Weights of a small GPT-style language model, trained from scratch on English Wikipedia.
Architecture: LayerNorm before each block, rotary positions, no biases in attention or MLP, value embeddings, learned residual scales.
Training: a variant of Muon for these matrices, 347M tokens, 10575 steps.
Each number is 128 + 32 x the weight over its row's rms, rounded and kept within 0 to 255. Layers, rows and columns count from 0. Numbers have three digits each. The size before them is the row's rms in percent of the matrix's.

# down: layer 10 MLP down (transposed), 768x192, rms 0.371, rows 735-767, columns 128-191
# up: layer 10 MLP up, 768x192, rms 0.255, rows 736-767, columns 128-191
down735 097:094125106106078103144141189140075183157124133107078130118114133079085177120090048160158082116102145130196144106134079147120099069132139089201111133171167142141111126140129149184057157135131144
up736 106:114126169163142125119161086085119168185214095110119106114079132145171123118117091196106130161100089126139105120144157173130066076168185173143103117131146172140116101141131118109197158119111063
down736 104:107176129170159126137165084151111104090144145086026163094121089127166128096119079194184145179150136120179172082122125136143137120122146143107093113093094147106083137169137071082157148105141120
up737 103:145058080127131148081097041138133116108110182082173130093116172181130168136105131159137188083146181145141123131131151091117152163128120129202063085151131102130106163131177195092158093135099130
down737 101:100112112159152156157145056092154160170124148160160150101177128068191120111108125121131130123104156186123104048108119102082091188087112126170139075122093140130108159157168145101110097155119072
up738 090:118142124128159146127116098076136129161088122099134113182065119078142087106172083091077176172096122064073131183156130168109074084127142108140124101110127163122133129090136084136101159151112176
down738 094:109094096163167139094084114130101150126159168204138164091135121131123096133159119135161151134158102076136086121130110157143099098071089110065187149110120111120145139139166110118139080093098165
up739 096:162122134094075146119167192145100134113104106169164118122101123153130091105057173098132129191163138124157170079083147093091126085137079129122083129144091086185122130147153154134142133158118122
down739 098:128080139132063117131117095140092143119140161113148138136090104090136123129168078068090129089146126092114126194090120112068145155150128133070041140137089123177121162181158147191128077122176177
up740 099:111183102170120182109167177116135140139107093096117131077094128116107139134175136143061085144096111114192183165148141123123131101085089141219171177150153195134132095135037166105200141115124066
down740 105:121165108123184098173104117057151126116117122075148116127137077124164158061123105192103187117064083148198123131136217133121132133163140181085148151135129147182103095166049125123185165148187109
up741 111:119128156113141101101163188147165175203175213159116097187124167130081110152115115109137080161053119109148141139094119184121076095135086078111166114084136173089121092174160088115116106118158134
down741 105:132146201108199137159141112114129143136132107144098101148092115119131125131156159056164138157130112110194181150152174206134067105150087125138105094148108166120088131184163164118106159113177160
up742 094:160110113135084125139132138089136126178136099094120141141119170147172116138097164073113123179154157149105103143144131087069127064108098134106090128166100131132163177101112090117073102165159124
down742 095:134153117082120094110130088127106133134142155109105167121108060152133147129108124123129095166103101121162085135123096178142127162114165148000209119125136129121105159088114142181103097162108094
up743 095:165128097066130160131113166128164103122132147134116146144122137160111122137073147112082170178121140183148105070133168103121135138089145100162101097190096080112129066162143132141101150120143171
down743 089:163114109125157110143122141130143137089204117211158128167169082136088133137084127108154132131099092089115152129148204123122189087116210100123080098096092138152104123144120154109092159083161086
up744 110:148126137134122109137099125114149168113130123113162143157167089108110086146177101171127175119176131149137136153046204186077083138141130138108088161161102119147108105154149133115115108133083046
down744 106:104073167152090084137127157160143140160143124175181159106157099103150119142148095163128105128159114156083094122102147114124114173101092144127114129125098157098164107115108115176111148077159095
up745 093:094144099197098143117112075120111092132129127190121155097151037152148114130130119136109156096098127137087081108080178091120081122113126136120110134156095064145068151207132181105136093158148093
down745 091:165132113150106185122158140092092137145120108195177135089102106143129074102171143109083134146112094145161080091147116125123084067113145134120167172153129139099085163110095185147132120129182121
up746 103:100100127153063181157088160124143071133168163168091151042141159119195126102195099141131160164125167068139153146150148081121046106104161100147124093147150086099085159125081142136130182108125105
down746 105:142133196118122161164123098130186084122157083109139082197125169144102135070202119156134149144189165124212129164116167146095143086115122080092173095124182040123122130122050090117089127142146124
up747 102:040146099140158159165155112113177128150171143155140149134103178183144100160129135095062119107145145154126117164128173072124152158211141148112096149138138124073152131114078121127128160125106095
down747 102:093108166122101112162133179100157084160147162139081101101123123163122044132113100132164111098112183185079127156118145151102074105141098118143112179133105172122167105152151114129093117113153105
up748 099:112131069142164173109164152193124128123113145121111124120100091174137107085136145159160176123106128111143114085133134193117094140129129122144125136112137095158083141182123091081139084098148135
down748 099:165101145120118135114147125112224105124123120075163138100104102106105121083134187131155115093090188119111104160132098177121132097246095088112135159111114126156131161175125190061170147084185152
up749 097:174107156126131120083134090123139043098169133080112115126206160125185157143140097104090133137142059102169133161084141098145099108137170107092151132122145140130068081131158130102075135050109129
down749 098:128111083147121120143150071124074192165116093071084104172117167058189154077109090089127125141082109153120173132146143121168120168142132148118236131145120096118092104090113146123049154108171178
up750 102:136144132160077073148113148136062161183103081118154156150124155126071137124179126139104119126162132149174105133147141145104177113170137114122119103179053189151088086209135196139164166106119101
down750 101:128132180147103150148160141128105192122140085131075134120171134076104155127158129133087113162155146129080125160102139099126086087135102141079101110099100138161159153088082140111083131127169159
up751 093:084168146111138107134117137174128133122087194126134079052132092142147159116158163194102098158219147156094111150123103121138186175140084107177114135108085156124080149183145124165106146080172104
down751 095:111112129067117147100153120076113149066103185128133106114129124139112161132093117118119175153081080130133166057128121086112178137096188083105115150126106150108144138138143154134129112152164173
up752 102:103128117122086141174147134119135100091184119190153115158149125056105101098201095129130089137149143085087139169124165090158116138116151124099095088184124142145110137170143129137106123063191125
down752 101:133198117149140130147128162095206115084135068114137182095130134104076093134205088157120062116162131182110105169147156137131094115074148080084100098148112176098112085109147117147102167119118147
up753 097:100118182116127155055141161121079138149127131125126166119156142141171110123116138142081115058101099092062112174144190079183107143168088128075117116177143130141130135156140110134112131112102177
down753 097:167122135081154076112183134176161154130137107088135134142128136151155114057136112041169137110139146136145098103084094123092140085100137132055082129109162108102168147146149138143135166189123122
up754 103:108126146081149174057120126125144102140156166210098105156135141138084151124170103039121086169197135129109139184089095134075176122136122150168070147131184183124114160063117153083128164153077130
down754 107:096162129105188170147228139111167085119154147184132068134091134095142096143168102087104110161172148111124170127147142079107124123096124175108117126180196158107144104112101129152135178179083087
up755 092:088137102112133158160084096099125161163132100082153039118117121122134127135145122091158093166087133167178129033137144160136144181158173153104067095085115160168097094115104171151128132127179167
down755 096:162119105090126156097123149150165096194117082118078090172171120200101105102101113087165150121111119132120119073128142146150145115115140118037123122149116137105062149078103142114092117180123155
up756 105:017121152097132120114132139110166107118078116167103160129136114125099108126171126136158148153133131179106182165156124111106152133101116127149117115104109109144119111078185123163138149104107131
down756 100:100106192118100217145121096174102125097147127154083187101077112136049161148100097091207156151157139084130127094157105113151171115037121126215089116124094111119115117151146097122127131129145154
up757 099:150127119108148117124098083157112119130126097126198149140083117161117080179131195117167136090112095108105142167109099092106110066131146182153107122100121081100150090138159103164156120169191111
down757 098:144156167148138120089096102119126139120145133117097137132094170110158173127118090117071139127134124096127142121148163127166185137090133145000205120149146182178119056118130102167068155176120154
up758 104:116113140134146126107176078151148120149111218122132087086073085075085082146121137127127129173174125145112111122117090174121046091173146062178137107160093107114134142097140133113118099041126094
down758 101:106140101103116095126139070193132112116108125135125071111082128133111143190164120176103131053132126173088155091188117141105115187113094176108049117150176137202133090132095146120088120119136133
up759 103:124120143151137144160079189130093105147139136104195140159153072139083133122098127135106165125099128116046117110076107154110134161140140166068144153066087160138089135140048148062162133136122114
down759 103:186187132138085122149085140148081165125115206193150121168107171084094129096111101113116155113116129195083073074146146097138112183115100164154072096198081156071171098100086093096079171127125151
up760 100:106141061138119184096095165115124134074110073155148144116159198112154133150178134123115109144127201141155090133110099097134121140066099150115101124125167075196118128139126115157181139127085152
down760 099:085153096115160115130133137101149139168085137167182116147169122143145132184098164160115163115108116151084115112183092124100125157131103179080126097069127127124195159083113192157140152205132069
up761 107:158173119110149150100127178140130071163059129118065108115070134131131095098174208117165107116090140189145142174104161164115154135157112158120115142035140143150184100137092173144187161114157072
down761 104:143142118132166112109153175105103094120088139119183177129113113186150124103142137114181120148153139175120105126092147108136137103114099145235113074119183136102136145107160180091105156119134125
up762 109:126097077155113097096169110128211127159076148128135102108089215141163092169115058196090097135054136128144108181163125126129175119121121142187121091129138118087148142141091140178175138117159100
down762 099:157125148146151100096156132105111158115131146084081089169158097105108150171140137154145163122100109131148127177120090164099132125063141110175073089135118098159062093153184106080151147206092080
up763 104:053113101173127072098157121144108110143113124136143083160159132165101061086144119164096126124146130070089118126140101165116146128067117119138109098130104128114110143142184118099156135120142155
down763 111:152137125145096103077110166143166115137157113124093034083116099126153118155182131177119145128165097117153119193124086119093182150128168136081234102150087132158194052115115122107158131139122163
up764 103:103077073130154125104112163139145139081095108159103120155129145164150176146148108126145147217118145135151136159132093130178089178100096122188127185086188097098101155134067134138160149079122173
down764 100:180099176146091180113107099105133087091122181113088083123121150093182163123122136127137169091151109100134136137100153113054112114133132116147071112178081110095162148063112135129153086107161139
up765 108:184074156111191161115109089127182122122164092109115131092190095108141132144101159098098130123197112147108100156119160107102120178089169119140163086163087188112113142151143144131158154167127099
down765 106:100117108106113076114108138114140057102183105112116098151162146168162154130138145137113118191181154151142180109145150098078118149091129181117137143064123202077133100135134121105057130144107132
up766 098:102104029188143078126073153019115154170168143130154118141106117126214091115128151121088104138122119179204155135127153116077136119157135126181153084125137126128152077168085127070083172153102151
down766 100:141134128104108129204124117091107105112127114138162144079099129128097121177118131082134139122101115110144099157111073135117147128168162109144184114165173094194169134134089106115118116126175131
up767 103:147138104097157125156172151087147120114102151089153152122149156175123126108109106141162150130164146098091125129122120166144147168140099153150110144152127129163118099151106124161139144173155170
down767 105:052107081100106085065139148094189151111117134110077099083104144133172139135140191106150143164185163089156153161158128098109094156199101163194119204132169144181143180176144149114143129117100098